Part of a small language model's weights.
Size: 10 layers, 9 heads of 64, MLP 2304 GELU, vocabulary 13586.
Each number is 128 + 32 x the weight over its row's rms, rounded and kept within 0 to 255. Layers, rows and columns count from 0. Numbers have three digits each. The size before them is the row's rms in percent of the matrix's.

# layer 6 MLP down (transposed), 2304x576, rms 0.0603, rows 877-926, columns 320-383
102:099137105093080170099126134185148145137169196089136073152102069123131152158132103153157114109117134151123158162157097092099155126124127158158107167100192219084087133075184192135068148094137043
099:211142165110159155134132156108130078114079136117167120127149103152119162092142098178125168122114121118112151083121118107146082154101081135106131137167104140132136139141155132101127149143105115
106:150138137143092104137074180111073152140126195089107070126115084122154103125136151120134063185140150132132139074171100121168147165135113212117128178119114162095141113170097102100138160161134100
095:137076158191111155133099167132119133186094137178139105127119082134146117089163129090129139111116144135167082101117132092126092114124151136144072086162110120088128075192099158161112124152152100
124:131116123077076147145143119160207113134187139098123102100161131129122126130155090076100072132135124117091183129132167097115172129118112096122153095137153169108133141173088112173119113061092160
103:133124111128129154116138128165141118175112116111134176155180104192114150103110131114102174125147143128101096093139091122126141141128130141141151201160159162087099133158140212112207082132184124
103:181150103152065137170161121092062109157129094091105053200106119134155109128156105105084087149122115115122139060145139151165117125059098102084097106128154146080124164126199132130174109148133130
103:128000156135132138123105150141155164132129060205167099166133123134133182161123185130153076132171151107139121154151162141188080092163127114086151134180132176195125179125125165093098082106127086
108:066180096168106172132115121118117219109118170128144163118168130127169120154131095119083152104153144088149146167117135178123101192165139117121106049135116117140143092172135088089188131166135162
094:128137132165127113086157129097092109110195132105188176113175112100174143086123172095112163137177139109152106110093137160117144104133092148122147130116103134137103109114152135106175141114101140
104:170131113190170130116099089118075143149183149173178112107125117127073175156125084140163145136152057121102173119084104147110084186086106130175179120155126131138106151176151085136100172132149121
103:100179006125130159137111104153156101152112123167094120149125103063134144175210141128113167153106129166124137129108115088137118179114144133155116153142156119164143139171119125217118138155122174
093:146108095109096142154163107107105118131139084150124088148144148117163130134074135114178206154098154161101107132116123109121180153129103112138126122163152146136147118139101108130104100135085070
098:056132158106113136121180146194114121110165177073145131121098106185165104194131129065129105110104119099186132125132182071164108123173132118147176132165158130093109097135092129112107155147194132
104:126135078117093118193136147119152088107148090112135130109156115140086135098120135140135116154118108116112133103169146047086110146175107091039087141174165122072121085138170100125119167159116085
097:120139177122095136149167098137129101177096120114106086096171116102156083111139038161172180072121137148183111145173191065154092183085141100130108134125163167130126144125128082148143168098177158
100:044145134115170138164122146125118160140126122158102104152150135076177135094140071094144058107171133150146121108087111088098111098181149100181116221077146090072097087176159106149068093087172144
100:116088149142062140133161100114179133136138095061117051062162117120102114125061209138155149046188158073143107060084140117121091125161147129111134142105182121088139127141119088141142165165134117
093:056204153057132120158064143100084103110152101158128155150176191157174097118086124158098180131081129100101178137214114068114104141102161119141080110207111129138127182125124140145090109157140116
089:097137175100143195120129191143135159174104120141100118094111147075177092178087140128069110156127114073116138117139145104107112159161131145213117107201133136114119078114158133148065118150155107
099:059148142113115117108150137162106123107118115141072134149102105164104152075162108105125086112087062094188141178153100137132076135023085095123144144143158088171166089123087116132099172097106183
099:127087108101133099106148092140100086135154166189176173104105099112125155143149145139070123102121133066043132131101133142100142117124099173088086160083102094141155145123125186090124099119167042
113:069146153110197195151121093153122159173108108186156137130132118141116117079164105121138127105090153109165131078092126138061114129118139178047147058166128142101157136185136139131147139099160188
106:117155069078177164107151111138123102143132109175156152084152188101157123120112165100077144104165147158093116121108168089138121159111109152088161194132142082108192121121174113129073143123149109
111:066132185102081145093140153114152137130153115120111168173103147110148138111122162176180095148101126167111105150124128116087096177094132148119130095191158139159170164111139106108109144103075129
107:074094149115111115142149121117099140127095131158089147139079146140085155111163126138176149093190099148077116119120141125107125127107070086161098170097151136110120115171109096127137087160146062
091:156131107128150112151093100099062168115154168116101142154153155087136069184126144100140115149135107104177157115171101105180129102124139153157101165087136155161135112132108183077127124157175161
104:122167171124144126088113185129074140171138074127115136158114124108149133113131086155142118092203097116139142184086091105131101174148140106142131145117081120134110115127132157168114091119129181
099:095110139144171094069046159142164103134141153097137162115155139138156083181103065101061145156106101115150109181115138133224119150119136137126152073134100170085142122126092117131166099133145105
088:134111086145132144145178119142165122136115140189137120133124118169164093150157165060149112165185181126126119148183171130098086079122138120098143132154123130102145088146127147214094074135112098
102:117194140135098102144096116122123153129147182112143143112101142124144164089117108131108149110091130158152120113094114178166196107113148106152117173043130078137079091131091151132134099136158174
096:081102139167137123163088202114127154124098131122133150110134117140104128129142149117124143075164142135109097186148178120133055095102055161109128148113149104106207142157096198200112151109142157
098:146121208112106103113095177160172120128142124135113122132126123146051142098083125123113136173167175140155135116076102036158126200120122121107127128142181184158094131128119137092118123096162153
103:198101126081141114180133172131111122120169118150165167139103132157126161101137129123121106172155129107133132202088179150187139158111108145138195150143145147128112108164204149069176145139120147
097:063047084148157048117151118089146124099159146164158143130109142126121112148176154164096123096125065114132154137148131142159095123088131093186154133131130100158125180129150159118117157059107107
097:076118129140082110153064121091147111184051058099202083116122137080137107130174122150117095183156102079169109106096072140162195096187148082120112130087196113159122109135132067162095093135106148
107:128144059164135148098112090141135173112138172129060133114148134183162089087136160107119131091106098160110188116104151135140162140124138121124155097118108133119170137118172136078171201089116140
101:088172124146118113128140149093093126107152106141137177095114173189105174152138144168127135128120156106127094128125089163119174176133106130146105140183160147054097111124135108101155162178130120
092:100150095110174156159130076148152147150129128112148194091096117118131088104132140181194179118114147193179129088127125082131153140152110159168100163167178122126120086117124117092138091125188089
102:175108124080029154144108120148183145099143070171125095095092121106135162151108129144108106109114146186106113118111119149114133135171148082120147106186187084160136140161104124128094141159114074
095:101120156118108077193126163113146136117123134144147128120210129099116126191142112162072121201126115149157100116128124130100096149097207126150023133073098155064163125145089146145084111148139138
097:146134079109141127163113153080082148149169131112120170077159121068114090134131135100151143154081124122140086154059133173154110176100081208134136188127127175098146078181137117154151052111121099
100:109058173136106134057102155124098139141104126087126132122206150112137067161145154081111120133088078174156174098139138135119161148064102172107131109180149106151152094146180115161153177133116080
101:136101101180075134152079097118190138128160129122140133201138121102055101142078106100126087094139135099123142138108109106090126169124175109145151151110088112066125114150086097170101156087098177
101:136068116102174060112152100089124105109115146150141046102080133105149100116108115096136137097174144126141109155123178127123088105084093115159144110104148147159124117185122131120156100136224128
098:076160062149111155110098155140173047091114179113062103115207154109179115152122134145158194122187130142130156104068159109192095170151133124118114119135123118093129108182143110155157067153132156
101:111094156102113171128131105098125147095164221109131097111094110139077139145120120132152148115156123200146089121149197165080139127085110129139091085111147153103065099121172088107107131119092083
098:071061101118147147107090128148115164141070139138126132136097138128130125148095165088132126131160181045120079070192156153114144072184145117117137125085099133149121110087096142149113115131161080
102:105131141142096110128153128160100130160146126109169158145102169100099160130166141147090164099084140068109145136116129168162080173084080115208113097154137105116101096172088148112109092118213111
108:101102103097188087141164129099200188127100047105162129087097147109100190148117110110086090154150138121172130094148135163144164176170117152133142118106199125094134105122113187104182132138123137
# layer 6 MLP up, 2304x576, rms 0.0452, rows 878-927, columns 320-383
100:181084079105131114144166147107150109056097097090077135106084129090129109106145126084158128138162086126098132047110147120160093084109104112167127177118137101086164118111169140177121156164126143
107:118172159157122130163087117141105128178154152187113150082130115101158190193110122137168119109135126169106078153131088128085169227089106173095147117102116133132112200152136102113139150142131140
098:123182133158142181165105163107107106055089164110151105148188144117133081101200152120112118123137097153138084110079121139115085175170123142127145136141099121086133094161080122144111103192140170
113:222172112092099110120157133183144091116179155100086171091090144127109172124139164148062151148111171122049165126148146180135141123123141107131157095136154132118109134118091145140159137162172097
101:098179155099107136155075095112160141148123156173109152121123137099133112178096144136088021148172117155146114145167130104121194137112135157167172090091176088174124121080176173120131167086116083
105:142124090115092120137144130152121202140130071129176115124098117076178133136127092183141078132118140179074117155188062181165145100091133121159104164091139082100120161149128119097144092150115160
107:193098143121127108079151105141177130064094117186131134139107149070130156132149129146087139130114117185107119174115190183079120147177136181133102127167087116131123107142123125091076112218129140
102:126156156128041141139170151175132080160182153105137132073136159131152150112149137122191122154132190105168085136123107124144167128125103121100163073171113189158103150135092157114131141127150147
095:093177140147123168192175100100127146122177095146147167093133152127088155083199152168128157108113152118104127139168054118090154172083069057129111132097111190093145116090073107102128183144119119
103:132126151079089138144160116149088178201191064172129108116100139080117094070152175199165106177147162062143145142202081149102148218125072110114097146103108166102167130144100143096097182190137208
101:116181081109094123110091175063094171154153086147152137084105125136111166088168180112175180128129111102195140172139045149096116136081134121130131169112101153130113101088109081104109160153129133
098:141171152153143153143128131125156138092154145130157135086090155092164140128078197176114115137126125136084153203122126135109130079123168156102074072099122186112104105142080136113161159139141076
101:184067133111074107181179209119157191117088079113148174108179164112101147131149144151105114130116139088123080116172105152057122141132140085087139084076147156140093121106158133133113132158054095
106:109108144141119143152138127147198139133039087112093196163150108138095157173130192144124069168092162106131119150138191102107145135137099079053165144086217167105130133165049087163126107119100045
101:036106063175147093125195045129101152169095089107135131098166078111113065147096108150112206111154132134192098178188140120135124110092161099092039115140119097121070169156112087116132152150126162
101:066080133083130125066135117175108108123150190139193096138131150113156110091149152181118160121111093156126046154185135134140161129096083115137108144129137158146129094145101170122136165134115145
100:134187153138077112147078194132118137142163141097150101121114156110136087077114126123075185136120128119129180154102133101174137153141114106113152132119088157107170135123079111099122160079165089
097:158144118182164173155128157139153126175119135166115090135170196165146110189120145098134142083132093140187105179067133164160131107097092141146096116106064096126166116157093144125149178107107147
086:197204128140160137135137064157112122167137095095155157128138128143076122108153113144130086118146147126137071184138128158154127127122109138129178037170148132166136066089166150090198187166106139
100:146066114118091063087121159170181136135093189058126157108098109113161105187064051100162149157099169112131098186129116132121153167173120099135139133148108144152219185132169134122164103137119114
098:136129074077122115143156122132151142084127181168158140110157147157177086180099170107128068136108120133096190186125107156202131138115138120142064172152132147124147139154085111125132110136120187
102:086173134151092135138113131188114119110093123118125142170125162141087134104117158158189118136195134096072112123106089123119081158178076125097088112162198049062125187160095123107178154171136132
098:083163149133123149152084130080140178205178156112141127073138186127099124065096103110086159142100149146146147139162148135145167123083093083116148118117120099130177093089040175146178200114143129
108:120129175089137100141169120140127143140118200099139148143090124155151171121115235143178066131100122127140097085170109133112120093129129148085177160121139119128117138150106121086151137139097069
101:121115072110128101137122154151079132140161085090183106064176123157140138123152142111087111131149091158114177153106193123112118116145141133102137114169168123075144117105123156172116128173188095
094:104143159167085169148171130122110076138103128064167169117144152186165128111108168151135105140139105068081159137126093117149119195104133124109128108120116112167128104174118118128071147187107172
103:124120080060155149066097132095169099136157084120115060128082139132125168134069099158126109184168140172136087165097138076119143094187132132113137108088139094175178154101094154147114104124117143
099:108178074152144130123095124107155087181103163124131135102090139149109147156088105105128108071114142149128138141133160143156108096079154128097145092134157112109185162099114075061184104149123085
092:158184097103123186111138119155073126121140165154125101104121143099108113120149135182084086155117084185145152197091154115179139105121152105112114125088090143172128097163187115052157183124107137
102:121108127168084194121085096209179112090090110196186086108149123138126167120109140120177075164110127128084112104194171112112124143131144162122084150093082116117109108148147141184151105115108170
095:104180104072110161156102140113155099124123123061148151124081114110074068128124135121090120131104127095101128153108128147129199139127155129187071116143073149151160138054114110131185166138154136
098:100148122075127115118119139114127154137123120148153162151133150145086145139158167119178153116123088064115078100106130135100161122109127159144151108138121166097060095170152146115122160193172121
098:131119156164177107150146095141134140076138087097139157172172155200121154142158181075185107164130120128130137121130107194147172136071144118145110049154081094141163094135119127126147114142090127
100:036096088179127110097145143112098157090113087137110093131170142137098137199121148133164085163109130153115101156192174070158156138126135126089109088095080115103157127098114093086114118204098099
095:127160063123163124176149102165094093114110123142111130112097121149171111154113169117131120110176130152124185117114141089127106167101072152151062117087103105110133128159140137182141119136126137
107:166170090122127149127134155108134170138118120141181150145137138124164141104107157135166090127108103147155097134130116182107110138130134136140132120094153104112117151115090115087085128173132112
103:153147137137137097106136150155102112145102140115169176123165220125093099138121096069095143132109087121116100159146145136148102164126136080142126108121130126135127111083135113035165152104044143
089:188127154157048139084121127111155090156148087121083083186126136096088198060136095110141100145144118127143101134140132173102110110076148151144082067138132162160139124159123162142112100134052089
101:090147125117144068084159122126137103129137177134107126172125191122180084150119116099095136116102089079175106207145135128151119190104115154121095095082090091095097187141131108103124125177106178
098:080121139133161116112186131139147148155178115115141116104120106143158115130114149170183100142174061121109148151126117133089166072160073147118152089116149147121103129136100098148150101130092125
098:129097168115126128118132091132149123152100124142148099180132177219151132157080063096140131130157132139154095130228097101151119080132133138149138076144121064157093150158109174138136144132173181
100:146147153096130150200121154157105162127137107059147123098140151156164071184103127149178169183074107170161122192116099131157113179127145148081121156150103076173154148090160127166110122106189099
101:124092129159145130131126066111189107076097092127165084071114159113158106092146101122112187127117110095154204106139094154105074128135090131130051151136132097140154127155120200062102123102068126
105:107109082056099179135175093116095098099109122088136115140146142121126082146109215123101077128148081155104209162198115120110142170152116126117091122094113100086106149129166110079150170179079137
099:085126126092127107139127115106140181130096083127166167146077103182153103125104092115083182149113114103134153126101138192027113157117124100124124160148100075116116141086133103104149144193141109
104:121142111103083107161128162110154129073131160099128115167131142091071131162128131121128126059210104101131154144113207061109142099119140174104087107093104143111160138108076152103097183148117127
103:175199163125144147160089118157108127106182140088141168152114222141031180087140113147122154168098166157148106134189154088124156101128168101148148091130097147144187158162076127070160124113082155
098:153124080152140111170132124153147107068150155146142073098110150141203136080098173107106091148115101107160120211105148146147151108110157187122131105163109062173055121087125125135129147157055117
104:148166068157129148162148205130106107178067204105108189094043198106125147116114176172137136133101058125085099117127050138109102155143101060097178077079175188113149138151127138123179150115107079
104:150137136073098130100090092121104137192084185143145095192161132123071152108100098119173119149129115139129125142135127123136110244096165124146127108156126110073113139092150177122184127196025106